Part of a small language model's weights: 2 heads of 64, MLP 768 tanh GELU.
Each number is 200 + 20 x the weight over its row's rms, rounded and kept within 0 to 999. Layers, rows and columns count from 0. The size before them is the row's rms in percent of the matrix's.

# layer 6 MLP down (transposed), 768x192, rms 0.158, rows 275-311, columns 96-191
104,178,186,190,175,198,209,182,191,242,215,185,199,232,196,202,142,187,202,186,201,225,198,222,203,204,227,199,204,195,203,169,211,204,196,206,201,214,230,202,214,224,204,167,177,228,182,196,222,210,171,162,195,176,205,221,189,213,200,171,178,166,179,229,234,225,181,211,215,181,205,213,170,192,202,181,176,169,218,199,225,205,183,202,191,198,218,194,196,138,226,195,201,180,182,207,175
098,188,217,202,181,188,228,201,194,182,221,218,209,210,172,212,186,187,200,191,196,191,198,179,224,187,186,181,174,176,236,183,225,190,194,206,188,220,197,209,196,180,223,220,218,208,183,192,151,209,196,201,216,202,220,215,252,233,199,225,183,219,194,196,232,196,144,204,210,227,225,163,174,178,179,197,203,179,181,230,192,232,196,220,189,233,173,208,183,218,212,242,195,184,165,166,181
109,196,173,204,185,195,213,211,178,211,218,204,183,209,205,211,231,195,210,184,207,208,254,175,175,231,241,186,206,205,186,227,214,188,165,187,180,193,204,192,200,173,185,175,214,213,211,201,224,233,185,210,207,175,215,192,170,217,172,234,223,203,181,199,213,174,188,198,157,189,163,186,212,202,212,202,226,227,168,186,192,215,193,195,226,197,193,191,176,230,168,162,176,188,222,194,194
107,226,202,194,223,228,199,193,234,195,204,223,223,232,210,183,205,202,234,177,204,205,188,187,189,189,158,190,141,182,205,215,177,199,181,189,199,195,163,199,181,207,198,216,205,230,193,183,171,157,195,161,232,231,218,175,199,151,197,225,223,180,197,173,208,231,235,208,184,234,210,187,221,192,210,207,185,223,150,167,177,203,185,194,179,154,166,205,195,190,192,188,247,173,222,216,186
101,210,177,221,209,201,203,206,189,181,201,206,212,194,218,215,206,213,207,180,236,217,234,213,171,234,208,210,181,196,211,209,201,190,212,212,174,229,165,210,217,223,215,241,204,211,192,201,201,188,207,169,186,167,198,168,211,167,185,199,175,203,209,217,213,190,186,197,173,188,147,188,207,176,233,205,188,202,156,259,171,198,185,205,222,195,188,163,240,213,177,174,182,196,193,222,208
093,221,174,163,189,186,221,188,213,173,214,174,193,238,182,219,224,187,174,186,196,201,186,206,248,220,204,191,212,166,197,189,164,213,199,189,227,180,197,217,200,214,181,206,181,220,180,191,179,203,200,176,197,174,212,209,200,225,184,242,199,195,154,207,215,198,211,198,206,227,176,177,209,223,222,190,205,214,218,198,231,187,252,187,231,172,230,163,211,191,217,233,203,246,227,206,212
096,214,168,170,133,228,197,204,185,227,232,228,190,206,217,194,181,211,220,240,174,232,182,180,179,197,152,193,196,232,175,211,220,198,190,181,218,212,197,207,193,193,166,187,193,172,177,198,183,230,172,193,243,206,227,208,169,172,162,170,209,203,195,188,248,219,173,169,187,212,196,200,180,212,212,215,193,212,228,190,181,204,197,162,187,221,192,196,210,198,196,194,240,231,180,174,187
091,199,203,190,197,204,165,168,217,187,205,191,234,202,194,163,204,155,224,195,217,228,223,196,209,189,208,207,213,212,219,205,184,156,209,187,185,197,230,225,176,189,168,235,179,195,195,229,186,159,197,248,219,201,212,196,198,217,219,225,204,209,193,203,231,214,190,201,199,225,217,186,197,229,163,186,185,179,193,225,170,196,167,194,191,215,172,195,180,196,186,216,217,190,179,207,208
108,205,247,178,203,177,192,181,183,220,228,190,234,209,193,193,194,202,213,196,214,194,197,191,182,200,161,157,229,230,194,227,206,206,215,250,212,201,213,190,203,194,196,179,233,221,184,234,242,174,182,200,164,229,235,188,223,210,219,190,176,209,192,178,201,187,187,191,199,224,188,201,212,216,197,208,233,194,206,210,198,159,208,205,207,202,208,203,197,232,193,206,196,200,201,161,203
089,252,243,206,186,245,220,209,218,169,213,210,196,188,226,201,215,178,204,191,184,179,193,193,167,189,223,215,215,179,202,190,196,219,199,174,169,190,155,187,191,213,185,168,197,186,193,245,186,229,174,182,215,217,186,221,207,194,236,206,185,228,213,216,219,189,219,184,203,216,217,216,172,218,226,214,244,211,163,193,217,214,214,189,205,188,194,217,209,194,154,194,176,202,190,189,187
103,222,200,186,225,218,181,174,213,219,192,186,224,186,211,185,185,207,224,210,185,174,231,201,189,160,189,188,190,188,201,229,215,221,194,156,204,180,196,188,229,205,208,183,184,230,156,236,213,211,225,183,212,203,212,179,195,185,189,189,218,192,222,186,192,204,200,193,211,191,198,184,218,205,177,169,191,200,188,166,201,196,159,179,172,230,200,215,213,203,206,182,209,189,235,216,199
089,199,193,183,207,204,176,220,205,216,198,230,209,211,160,239,200,222,186,208,211,221,212,206,173,237,224,183,193,169,199,220,227,185,216,180,239,212,162,209,227,173,196,202,212,195,197,215,194,193,203,205,170,211,201,175,176,219,207,190,177,203,206,176,207,176,211,175,261,227,220,211,213,193,214,188,159,207,209,207,207,225,184,183,199,195,185,201,201,195,186,196,196,203,208,200,212
112,227,208,196,161,237,183,175,202,206,198,189,222,203,178,189,169,188,186,175,162,141,209,191,247,184,171,203,199,212,168,232,208,196,224,215,201,202,212,198,213,199,232,182,193,198,196,194,192,196,210,214,197,180,187,234,188,212,209,222,211,185,192,168,206,189,186,161,204,180,214,174,196,218,189,228,213,190,185,233,197,189,213,197,192,219,184,202,222,197,221,189,174,192,183,204,209
088,203,206,184,200,207,171,170,190,188,189,188,192,223,224,204,194,172,205,165,183,188,190,174,227,222,209,204,180,193,232,170,213,206,183,202,211,165,162,172,210,225,204,192,174,209,185,207,174,185,185,191,227,214,221,212,187,234,180,208,169,212,188,223,197,183,210,202,189,212,209,193,202,236,235,187,191,220,212,183,171,241,212,229,195,193,187,193,211,184,195,198,173,221,197,226,209
089,202,177,185,173,222,190,230,196,189,204,214,203,221,193,213,231,193,216,177,190,189,203,207,211,193,228,237,147,217,204,214,214,215,198,185,211,186,192,222,200,184,213,178,202,221,195,219,154,201,185,214,210,215,168,172,212,209,169,220,235,204,220,172,189,216,197,193,231,221,176,193,197,193,184,164,223,166,168,204,199,205,192,219,237,216,196,214,188,186,189,220,177,187,173,180,243
113,207,175,199,170,195,218,183,209,224,223,217,208,182,174,209,226,182,171,206,176,205,226,197,197,191,169,175,172,199,177,184,187,213,176,198,176,201,223,220,163,207,193,208,180,228,202,205,190,209,213,201,236,166,191,195,168,188,228,205,186,242,185,195,179,208,197,174,185,199,211,215,253,210,190,193,197,218,213,189,216,201,185,152,210,174,191,172,212,224,229,151,214,178,188,184,175
101,218,170,193,210,185,224,228,175,172,244,190,164,219,193,180,200,213,233,169,192,214,205,221,219,184,245,198,187,211,205,215,188,220,184,240,191,209,227,159,207,192,199,237,187,209,179,195,212,208,207,199,188,198,159,205,189,189,179,216,216,186,168,173,220,186,216,236,165,225,192,191,226,230,180,204,183,180,196,209,221,206,203,216,187,179,206,205,219,148,167,183,164,219,176,200,213
098,223,180,208,178,204,226,196,192,212,188,206,193,212,236,193,207,209,189,216,208,205,212,195,213,190,189,181,165,221,195,196,198,219,207,221,182,238,196,198,172,151,186,206,202,214,174,176,200,206,232,233,193,219,189,207,159,213,175,225,205,186,216,164,188,213,209,219,169,205,176,218,220,179,167,208,230,219,214,197,174,167,178,209,230,223,202,214,176,207,168,204,204,211,198,193,170
112,215,193,178,177,221,194,214,203,195,211,216,192,174,234,195,170,184,216,201,252,220,195,199,213,187,196,230,212,200,200,235,211,207,205,198,229,206,219,207,215,233,217,163,215,203,218,179,221,193,207,200,180,215,201,179,226,173,195,197,177,232,204,175,202,207,166,181,187,214,228,220,235,225,210,208,217,231,219,187,210,192,204,227,198,194,191,191,213,201,246,178,190,208,196,196,161
104,191,202,194,183,177,209,204,242,251,214,196,188,182,192,201,201,206,192,202,175,140,188,172,180,201,211,198,239,211,206,189,207,179,180,205,197,203,235,200,176,212,213,185,185,207,221,244,210,176,189,185,173,203,215,215,199,205,177,218,185,196,179,206,213,214,195,192,198,188,180,189,223,186,211,186,214,197,179,186,182,203,198,218,202,219,213,205,200,244,177,193,214,170,200,211,215
095,182,207,177,214,226,212,209,221,207,205,213,226,222,209,183,235,175,194,170,157,224,208,197,202,169,180,241,201,232,202,176,192,233,229,177,177,236,168,228,227,173,190,167,209,203,177,203,196,176,179,200,176,194,206,182,164,180,195,170,153,152,174,213,219,167,184,181,207,227,193,186,218,221,208,204,239,189,188,217,204,203,204,232,166,204,220,216,228,204,181,185,203,192,217,194,198
106,234,202,189,210,208,213,198,209,175,175,217,191,174,212,174,186,208,189,206,195,198,174,172,233,198,194,187,240,211,202,212,206,184,217,214,192,189,211,185,188,186,203,193,185,207,177,233,186,196,229,170,231,205,190,208,195,194,232,219,194,203,168,191,199,201,189,209,220,224,218,219,176,207,218,177,164,196,161,231,231,237,253,195,211,205,174,186,193,206,174,214,219,152,216,192,173
087,196,190,210,164,180,173,237,217,210,209,238,168,200,214,205,185,199,163,199,221,215,185,229,194,196,181,216,175,176,189,152,204,178,196,192,174,182,177,209,210,206,222,199,183,197,207,222,188,190,215,177,226,209,213,190,176,221,202,228,206,243,204,207,218,218,196,220,215,235,206,193,229,204,202,204,197,234,182,172,173,164,174,216,223,189,196,264,191,217,229,186,201,215,182,210,190
109,235,239,207,183,180,248,199,217,218,178,213,207,178,200,194,245,197,177,207,194,155,213,236,188,201,195,142,177,172,203,181,197,188,197,216,184,195,225,201,176,227,210,221,214,213,201,231,204,186,203,184,213,205,234,238,194,191,205,207,200,220,191,226,184,198,223,214,193,189,175,224,230,232,193,197,197,208,218,199,215,180,247,183,197,204,216,222,189,221,222,205,196,173,201,184,211
111,182,223,220,212,223,219,203,219,194,229,186,217,208,242,212,223,184,222,211,230,213,224,213,213,223,200,191,235,169,208,226,198,200,207,168,225,225,215,201,208,200,217,202,203,200,188,160,205,210,219,162,216,173,215,202,214,196,197,200,202,165,235,211,206,183,214,179,198,219,189,228,195,200,198,210,220,217,220,189,185,196,197,189,167,182,177,206,193,205,221,248,174,199,227,175,235
106,214,217,212,208,169,187,209,180,231,207,223,193,186,229,180,224,180,217,224,197,205,208,177,204,181,191,165,210,204,206,167,174,213,188,206,180,198,188,226,166,226,226,186,166,190,221,192,178,220,184,180,200,194,197,205,210,218,230,219,234,219,217,191,229,207,193,193,182,154,199,236,202,202,227,216,187,225,217,210,216,184,242,163,226,207,203,216,212,210,232,192,181,186,245,188,223
095,182,181,243,198,186,244,231,187,185,173,198,202,215,224,225,157,208,202,210,220,204,178,212,245,199,206,203,218,188,171,189,190,217,147,218,203,194,167,175,218,178,244,198,206,171,195,228,232,239,214,218,204,218,185,184,183,212,207,252,186,209,212,219,185,219,174,194,178,183,185,193,170,204,188,195,185,192,160,176,187,215,213,193,212,192,193,203,208,196,220,195,186,207,171,179,205
086,166,207,178,195,204,232,210,184,220,193,192,210,179,220,204,209,200,176,191,207,206,178,206,202,189,205,218,183,188,191,191,177,195,193,194,158,171,185,167,177,193,200,218,216,218,203,188,193,205,200,184,221,203,214,222,166,184,191,229,202,188,203,232,202,187,204,198,207,170,224,260,180,251,204,221,211,235,193,199,211,216,205,209,182,192,197,181,166,220,214,199,206,186,180,214,219
091,193,202,227,195,202,212,176,248,202,208,185,222,142,176,193,189,228,181,177,190,167,152,227,195,184,175,197,201,189,180,238,211,226,213,196,200,210,197,191,212,168,165,220,178,198,171,233,160,201,224,202,215,193,187,189,178,219,202,228,195,191,206,169,213,169,215,188,209,190,211,163,217,202,212,185,172,229,194,189,171,176,208,198,202,187,203,229,217,171,188,211,189,217,242,197,206
101,203,264,178,185,208,204,203,243,190,218,190,207,187,198,214,209,199,199,166,228,195,242,199,203,197,164,181,193,220,183,208,197,229,207,185,200,154,215,246,202,256,200,175,218,191,183,199,185,200,191,184,178,199,189,191,208,202,200,232,205,188,216,182,158,200,206,203,200,173,233,184,187,230,205,216,205,207,195,191,177,181,204,174,219,202,207,211,195,175,194,193,230,198,171,206,212
115,208,197,187,195,222,206,193,220,183,217,206,157,226,227,185,186,171,228,214,212,175,221,185,189,191,213,202,230,209,163,215,253,185,187,209,184,223,155,149,217,176,171,198,185,199,189,216,198,161,214,209,237,243,218,174,216,189,232,199,189,199,206,221,175,189,211,208,191,220,187,230,207,179,223,217,156,188,210,182,173,198,202,211,134,191,182,204,200,214,200,209,182,180,222,190,213
100,194,166,208,184,190,172,197,178,194,179,211,200,228,191,205,253,184,208,216,234,196,189,175,224,186,220,204,206,221,210,189,192,191,217,201,222,226,186,170,204,216,212,182,245,184,173,197,204,207,171,189,217,193,187,242,168,196,217,206,194,199,186,187,219,198,196,205,183,181,211,225,209,177,207,168,234,186,210,220,193,204,185,242,227,205,211,206,174,174,220,203,182,217,191,189,210
080,182,238,200,188,245,222,189,208,210,175,217,176,217,172,198,214,160,249,194,228,195,215,195,199,225,209,173,186,192,201,181,199,244,239,181,214,213,165,198,189,184,189,190,165,202,207,203,213,198,229,172,213,189,199,219,213,203,212,211,206,223,218,199,178,184,192,201,211,192,225,227,188,187,219,182,191,229,184,182,191,190,184,197,205,210,216,196,200,151,243,190,171,220,194,218,188
088,181,177,182,214,213,187,237,172,172,186,209,192,241,207,198,236,201,217,208,189,205,219,191,204,228,194,208,177,207,177,219,236,178,223,180,206,206,223,232,233,214,198,208,205,191,200,199,188,193,199,205,197,163,220,172,208,212,202,206,216,206,190,208,174,193,187,207,209,200,140,234,174,236,213,174,209,182,188,225,201,167,196,218,253,184,204,184,166,235,197,220,182,211,187,185,209
122,244,168,216,190,194,149,189,213,191,199,221,195,186,202,204,176,201,190,183,207,191,215,201,183,212,197,171,204,204,196,181,241,193,229,224,197,224,203,200,179,174,221,235,198,187,248,190,191,223,183,205,232,191,172,194,234,233,185,191,176,213,194,212,209,187,214,176,179,218,208,224,200,192,203,182,166,243,184,217,231,192,197,234,200,162,209,198,193,197,190,188,198,206,185,160,159
119,174,217,196,210,213,178,187,198,229,173,204,210,177,187,204,197,178,186,230,206,196,191,223,182,208,188,174,177,194,200,201,173,170,202,227,212,167,197,207,206,218,195,225,202,190,204,200,235,165,223,203,202,192,190,205,215,203,193,241,213,171,222,204,188,195,215,196,187,174,214,214,208,184,208,195,191,197,199,241,181,210,196,176,175,146,200,200,190,216,195,187,185,200,200,201,202
090,168,207,193,193,220,180,213,206,206,191,154,201,212,192,209,189,161,173,187,172,209,186,198,165,227,198,207,208,168,216,190,220,176,193,205,173,219,218,213,189,182,201,250,139,208,209,219,199,167,198,195,241,183,179,185,180,200,174,204,186,203,190,215,225,202,201,219,208,196,162,158,210,223,149,200,170,225,166,181,176,230,201,206,212,197,208,187,213,209,201,209,198,209,198,201,208
# layer 6 MLP up, 768x192, rms 0.161, rows 276-311, columns 96-191
100,189,185,173,218,184,198,142,217,202,209,217,186,194,175,197,238,217,219,222,179,190,187,216,176,172,204,209,168,189,215,238,215,213,171,208,185,187,196,210,188,193,191,179,196,197,216,162,182,174,172,205,173,201,209,207,194,173,256,201,192,179,164,225,194,231,183,191,218,214,227,184,189,215,180,191,213,212,198,214,185,225,205,227,198,197,198,226,192,197,185,196,190,207,193,182,219
108,253,202,183,219,179,210,172,212,227,184,185,176,196,244,201,157,186,197,189,176,206,197,194,165,195,202,210,199,158,231,187,170,187,183,216,209,206,175,213,197,196,217,250,194,211,172,196,154,168,216,197,235,207,211,193,204,194,190,170,193,227,187,200,179,217,222,215,231,197,225,173,183,191,206,192,199,179,186,216,224,195,195,190,185,211,206,187,185,156,199,221,218,205,180,187,192
099,199,196,192,209,189,214,227,215,197,196,186,186,206,203,182,190,216,187,233,227,211,199,192,197,174,223,201,219,196,188,189,184,183,213,214,202,220,190,203,166,221,208,194,227,175,204,190,192,218,162,252,189,188,193,217,195,190,218,186,184,222,180,174,190,186,173,205,189,193,208,222,197,180,187,194,194,209,173,198,188,205,224,227,203,250,189,188,214,207,234,218,204,205,201,173,180
103,216,209,216,197,221,193,204,182,195,184,165,178,198,204,196,196,192,199,230,180,201,212,168,163,211,194,220,247,200,200,227,151,223,200,211,172,187,223,191,192,205,213,213,181,166,201,201,180,210,179,182,177,199,185,164,197,228,221,218,183,202,203,186,170,229,185,199,213,232,199,171,253,195,198,208,203,196,177,203,159,189,203,207,214,222,213,184,219,168,201,195,175,216,189,195,155
099,224,240,180,167,224,205,218,180,212,225,207,211,209,210,206,172,196,199,208,212,180,154,209,205,209,181,227,211,247,198,215,205,180,148,184,207,185,194,203,173,205,221,183,176,179,159,199,164,191,184,243,207,193,190,241,188,218,195,229,215,207,186,225,175,207,183,182,173,164,218,202,211,208,236,169,214,236,215,202,186,183,227,159,211,200,219,183,175,186,194,221,200,199,188,215,190
094,171,218,243,185,188,186,206,176,216,252,202,196,186,193,194,229,181,166,209,215,212,214,205,202,160,209,172,189,184,200,189,215,198,203,185,188,238,178,171,200,171,176,215,182,206,190,185,229,211,166,187,185,183,200,185,215,173,186,244,220,174,224,163,203,229,191,199,214,243,183,198,215,195,208,205,223,196,222,198,177,204,197,202,132,200,191,180,183,196,188,204,232,195,224,175,180
089,226,150,226,204,176,235,234,183,210,186,214,179,215,207,189,209,219,188,186,188,213,179,175,193,214,205,192,203,170,180,208,188,184,195,178,209,200,191,195,195,208,240,177,207,194,227,212,243,218,183,207,221,198,220,163,199,173,229,174,217,205,177,164,192,184,207,200,226,216,195,190,204,200,239,172,235,200,235,238,202,194,187,197,176,215,177,206,221,195,215,205,166,209,178,205,206
107,199,210,196,207,203,207,182,193,224,208,185,215,177,184,191,179,186,199,180,207,217,191,237,236,177,192,166,226,226,187,224,180,206,182,174,185,189,211,201,247,207,187,211,212,225,185,170,201,166,177,224,190,208,222,213,234,229,203,208,203,211,206,194,208,177,187,199,228,194,192,198,220,196,225,177,203,219,162,186,191,185,228,199,226,161,203,176,215,219,209,208,165,235,177,218,196
089,217,207,218,190,212,210,180,205,196,211,199,204,183,195,204,249,218,217,229,200,199,239,180,206,196,189,194,208,194,201,152,206,171,195,202,223,177,217,195,176,182,224,177,213,232,195,203,246,245,182,203,215,215,184,206,154,216,166,173,196,230,218,218,215,226,183,179,174,187,190,219,190,205,225,161,191,178,238,201,192,218,162,210,205,186,232,250,191,188,199,186,198,187,191,189,217
103,199,185,206,208,222,232,212,187,199,190,220,210,195,202,181,170,225,199,197,226,198,178,199,195,207,209,185,174,183,203,213,209,197,199,184,196,203,189,202,236,178,196,211,186,200,224,170,181,193,205,188,217,211,200,196,196,232,203,184,192,201,166,216,197,216,184,204,179,197,206,232,229,200,177,231,181,195,215,195,182,175,222,234,203,197,215,167,199,206,195,210,204,200,204,197,233
087,191,213,142,189,226,201,162,188,196,219,192,198,227,176,206,214,197,190,202,174,203,193,195,185,188,230,188,189,173,221,196,221,207,225,197,240,258,227,187,197,226,220,188,206,175,213,192,198,227,182,164,216,175,196,220,214,186,242,184,177,213,180,203,188,194,218,217,210,193,223,172,182,202,185,205,227,216,186,214,203,220,227,206,190,227,205,232,206,175,153,219,184,180,220,193,209
116,209,173,155,202,182,194,185,200,194,203,176,215,214,207,224,179,209,213,174,203,222,170,208,176,229,204,214,213,189,224,202,212,171,231,201,209,186,185,223,184,218,209,219,186,217,175,210,226,245,161,186,198,189,175,194,200,181,190,193,199,169,232,195,191,182,187,188,189,176,189,177,213,201,209,197,181,211,234,246,203,213,239,186,197,204,212,220,215,208,185,186,219,192,205,164,182
094,211,162,221,186,211,208,193,163,199,183,221,219,165,220,175,205,199,192,224,215,208,170,186,175,189,168,179,195,183,156,222,149,221,199,189,179,207,212,225,164,190,191,187,186,222,191,187,192,229,197,197,188,177,189,193,203,178,223,206,207,195,188,178,221,237,210,197,177,194,169,216,224,157,198,197,243,194,220,187,194,178,215,187,215,198,218,210,195,191,211,184,226,183,230,180,197
084,172,202,223,213,209,202,212,156,183,191,210,220,213,205,182,181,188,169,201,223,227,194,179,188,184,173,201,233,162,224,230,159,190,224,148,175,188,187,205,209,170,179,230,190,207,203,224,235,215,213,174,196,180,205,204,200,202,193,227,208,203,175,205,197,209,183,193,190,210,196,178,207,195,208,215,230,216,244,204,210,179,196,198,192,189,205,211,230,230,195,179,173,221,216,211,209
103,178,236,217,208,221,188,207,189,212,174,225,202,184,217,213,209,220,227,173,203,191,215,202,202,204,155,204,193,176,220,192,191,227,198,179,232,179,213,177,200,197,208,179,191,220,208,200,200,203,182,169,187,186,216,227,189,186,238,238,202,167,210,211,214,191,218,215,226,227,204,153,197,213,186,242,181,219,219,221,202,180,190,186,203,179,197,190,171,183,222,204,209,201,253,193,190
101,200,215,229,192,208,205,191,212,209,196,195,204,198,205,177,198,219,167,204,184,144,186,219,204,224,185,187,192,180,185,185,225,190,174,190,173,208,213,215,182,212,215,146,192,234,215,189,180,227,189,181,189,227,189,196,206,216,202,211,187,194,198,193,211,172,196,177,201,208,189,196,223,198,165,238,214,192,198,169,253,192,226,206,229,195,182,228,188,177,198,184,180,191,203,163,190
097,204,214,169,202,186,175,187,185,207,197,219,155,179,185,203,199,161,206,221,208,206,163,153,184,190,204,185,184,216,211,165,205,205,210,194,207,205,208,174,160,187,179,220,176,224,194,182,186,231,205,171,229,212,186,233,178,233,176,225,197,208,210,214,194,188,226,217,234,214,197,211,206,171,219,184,215,147,184,219,183,201,200,209,209,187,203,171,183,163,180,204,201,199,212,217,225
108,198,234,223,218,182,191,201,237,194,197,214,197,201,203,211,199,211,237,184,217,211,214,184,199,178,194,183,216,192,187,213,191,213,191,244,198,187,168,190,177,232,203,163,180,226,203,195,216,216,211,195,172,186,186,186,221,218,194,198,168,191,193,237,199,229,232,211,206,218,191,199,200,161,213,211,166,224,175,191,161,188,197,200,165,197,226,182,229,241,205,209,213,193,202,205,214
105,196,190,219,202,201,221,189,189,230,205,240,201,193,257,201,197,173,238,201,205,175,255,194,172,211,176,217,181,199,183,193,186,181,196,219,172,219,213,209,186,198,174,207,218,190,214,210,191,179,210,209,205,215,211,200,228,205,181,161,203,210,225,224,197,178,216,202,241,187,168,224,180,184,234,167,184,175,236,150,195,231,196,182,197,212,210,200,190,187,190,215,183,191,217,178,217
086,222,203,218,211,199,158,157,208,184,177,175,194,171,185,183,180,217,210,201,246,188,170,199,235,173,194,197,213,177,187,210,206,206,233,172,199,195,223,184,222,228,205,207,188,202,221,210,216,190,210,190,186,214,190,191,196,168,196,234,184,213,184,198,180,190,206,205,198,200,198,200,178,206,175,203,208,205,197,192,193,233,174,237,201,213,177,202,190,233,215,181,210,218,172,222,194
109,192,181,214,198,187,170,196,175,231,187,215,220,185,204,168,234,188,211,208,203,180,169,176,212,210,197,183,200,182,210,198,231,217,198,211,196,197,178,205,194,222,199,195,218,194,194,180,210,226,222,213,207,202,213,194,185,249,152,192,184,191,221,245,215,202,231,202,240,170,232,174,227,204,176,180,178,199,205,172,215,204,230,179,220,191,195,195,189,195,184,212,203,231,196,207,191
085,167,212,200,210,193,202,199,204,211,210,190,173,192,244,217,210,216,230,191,198,198,189,195,185,232,243,193,179,211,198,196,177,190,200,151,183,211,230,220,213,187,216,232,227,200,212,171,238,211,196,185,217,178,213,188,188,202,257,188,236,187,161,226,195,212,169,175,183,189,220,167,217,225,213,168,204,183,227,215,221,224,195,199,197,181,221,194,197,198,212,217,201,185,165,199,195
108,163,169,191,229,172,197,203,188,216,205,188,197,201,196,201,209,191,180,196,205,199,200,218,169,215,193,209,237,182,181,190,219,219,187,208,214,170,189,204,187,197,216,175,203,184,155,207,235,205,217,163,181,179,209,214,185,199,150,232,202,169,188,236,176,202,214,190,201,230,179,162,193,184,177,199,199,186,169,182,173,218,201,151,160,199,182,190,192,220,179,198,200,171,216,173,200
109,211,212,175,192,182,162,143,212,203,235,211,175,180,244,213,178,202,214,190,200,190,200,210,206,225,212,203,226,207,189,166,215,201,200,228,177,151,203,215,215,223,212,226,180,214,219,184,217,198,175,182,191,205,210,174,179,190,211,218,208,197,180,206,224,182,206,213,212,219,219,214,258,219,188,176,187,199,204,205,188,184,195,208,206,199,195,231,186,170,170,248,178,161,158,206,177
097,179,195,203,201,206,211,202,216,191,193,238,185,212,178,184,200,234,176,167,173,202,232,216,170,194,180,179,227,186,208,188,226,207,186,221,181,252,212,158,210,216,191,221,227,195,165,221,243,205,179,179,204,218,187,203,195,205,150,225,168,182,184,193,176,179,199,212,208,213,193,229,202,204,188,176,204,181,205,167,173,207,225,215,220,209,186,204,198,231,193,224,211,175,210,212,198
098,180,190,177,167,227,171,189,225,160,242,209,212,187,191,235,184,264,224,216,193,188,192,184,212,187,214,215,186,173,210,201,176,210,165,171,184,191,223,204,183,182,163,177,197,217,206,203,229,191,212,214,196,188,142,216,239,204,179,205,221,209,209,190,166,201,159,184,159,211,215,217,201,211,230,205,211,194,205,204,178,198,191,199,224,171,193,174,211,197,186,210,220,183,210,184,227
084,226,174,195,168,208,215,203,190,209,210,239,160,184,214,238,223,201,209,214,254,213,207,217,190,185,213,159,217,203,186,227,206,207,210,169,208,190,188,217,210,208,205,185,187,198,170,230,208,216,176,202,175,182,185,192,184,168,231,178,226,211,210,200,203,221,205,161,222,231,243,182,196,198,199,212,231,157,209,200,168,201,206,195,166,215,228,223,222,221,213,158,217,196,207,156,174
092,182,191,161,212,160,213,245,184,209,183,215,188,163,198,190,207,162,211,213,159,176,165,186,195,186,194,227,190,209,202,186,212,215,213,202,207,200,203,202,176,209,189,196,192,231,217,191,204,169,172,196,215,185,208,215,239,177,162,169,201,209,223,189,202,210,194,222,202,200,199,200,219,255,243,161,190,220,199,202,203,227,213,184,224,228,226,231,200,210,223,218,182,164,217,196,172
093,183,226,151,205,204,163,190,199,210,213,222,218,172,223,180,192,211,176,205,213,208,200,201,187,188,231,183,212,188,168,233,221,196,147,190,226,188,197,203,201,228,211,182,157,163,242,185,201,174,182,232,144,205,203,186,221,221,188,212,197,196,221,181,255,206,193,192,225,226,231,186,222,180,216,195,184,194,180,170,177,185,215,193,218,177,174,209,222,195,193,227,210,190,176,212,194
103,235,206,208,193,176,218,190,221,215,180,230,225,214,187,240,211,226,192,224,198,187,194,191,237,205,185,191,227,192,214,230,211,182,204,214,172,193,208,190,200,195,216,239,198,212,196,239,207,228,200,191,173,195,169,177,209,187,187,207,203,207,184,201,195,213,195,181,195,202,212,206,190,212,196,193,220,206,205,195,186,194,221,193,191,190,187,187,191,198,168,186,206,164,189,206,211
097,234,206,220,213,217,195,230,190,207,203,229,237,205,196,184,170,206,161,211,202,158,156,211,206,232,194,209,185,203,203,202,187,238,175,207,181,164,208,193,202,196,230,231,188,172,183,187,197,184,183,158,156,208,185,215,226,198,196,218,194,176,211,193,208,198,215,239,178,213,191,199,197,222,205,198,190,210,198,179,187,214,228,173,185,159,236,187,220,215,217,209,215,208,180,241,220
088,213,221,155,196,177,205,191,188,184,193,173,193,155,242,215,217,223,211,200,219,158,196,216,179,189,194,202,206,194,168,214,177,211,193,216,200,236,206,172,221,248,197,169,205,216,200,186,206,187,163,200,177,218,209,185,209,213,208,221,223,203,214,196,190,221,172,204,214,187,185,174,187,173,215,220,212,220,188,196,191,205,211,188,186,203,192,218,236,212,193,230,183,175,203,195,206
093,236,214,201,155,177,183,207,193,212,185,164,191,208,209,169,191,207,221,237,215,179,212,241,211,160,203,165,204,194,182,197,185,196,186,253,216,198,179,194,197,183,170,205,225,190,188,181,214,212,203,220,240,198,182,198,177,181,206,193,203,226,180,190,188,241,239,196,192,188,186,203,218,219,212,210,201,248,201,187,240,147,211,194,195,196,181,181,181,201,185,199,230,208,204,185,189
109,190,206,218,205,199,224,204,178,197,207,195,169,215,177,244,214,206,179,167,191,192,198,214,205,183,213,200,218,196,195,188,210,191,236,171,183,209,216,198,209,174,208,191,175,186,237,182,149,216,226,199,207,199,174,219,193,189,163,213,155,213,246,195,204,205,162,167,169,166,218,187,216,209,196,195,194,197,183,203,186,196,207,183,204,207,208,231,186,207,188,212,219,225,197,195,197
110,235,211,185,214,221,209,202,200,173,191,193,198,180,198,204,178,194,207,206,247,185,227,181,167,202,207,184,219,193,249,161,187,215,186,161,225,178,198,178,183,164,206,199,191,222,210,185,203,223,214,166,195,210,234,202,203,217,184,167,183,214,213,189,218,192,215,200,201,165,216,211,194,211,165,214,241,219,190,171,172,192,228,248,194,192,191,168,198,166,199,191,204,208,206,172,180
097,229,169,204,223,195,226,190,204,198,184,212,186,171,193,195,172,195,205,201,189,168,189,217,195,190,190,201,193,184,190,212,160,217,235,186,199,240,221,202,215,222,175,196,186,189,191,169,223,214,201,165,180,177,186,184,223,186,186,231,216,213,202,188,193,202,223,210,198,198,244,230,219,202,246,183,232,198,218,214,206,202,183,202,200,217,197,205,208,237,205,171,208,186,181,194,200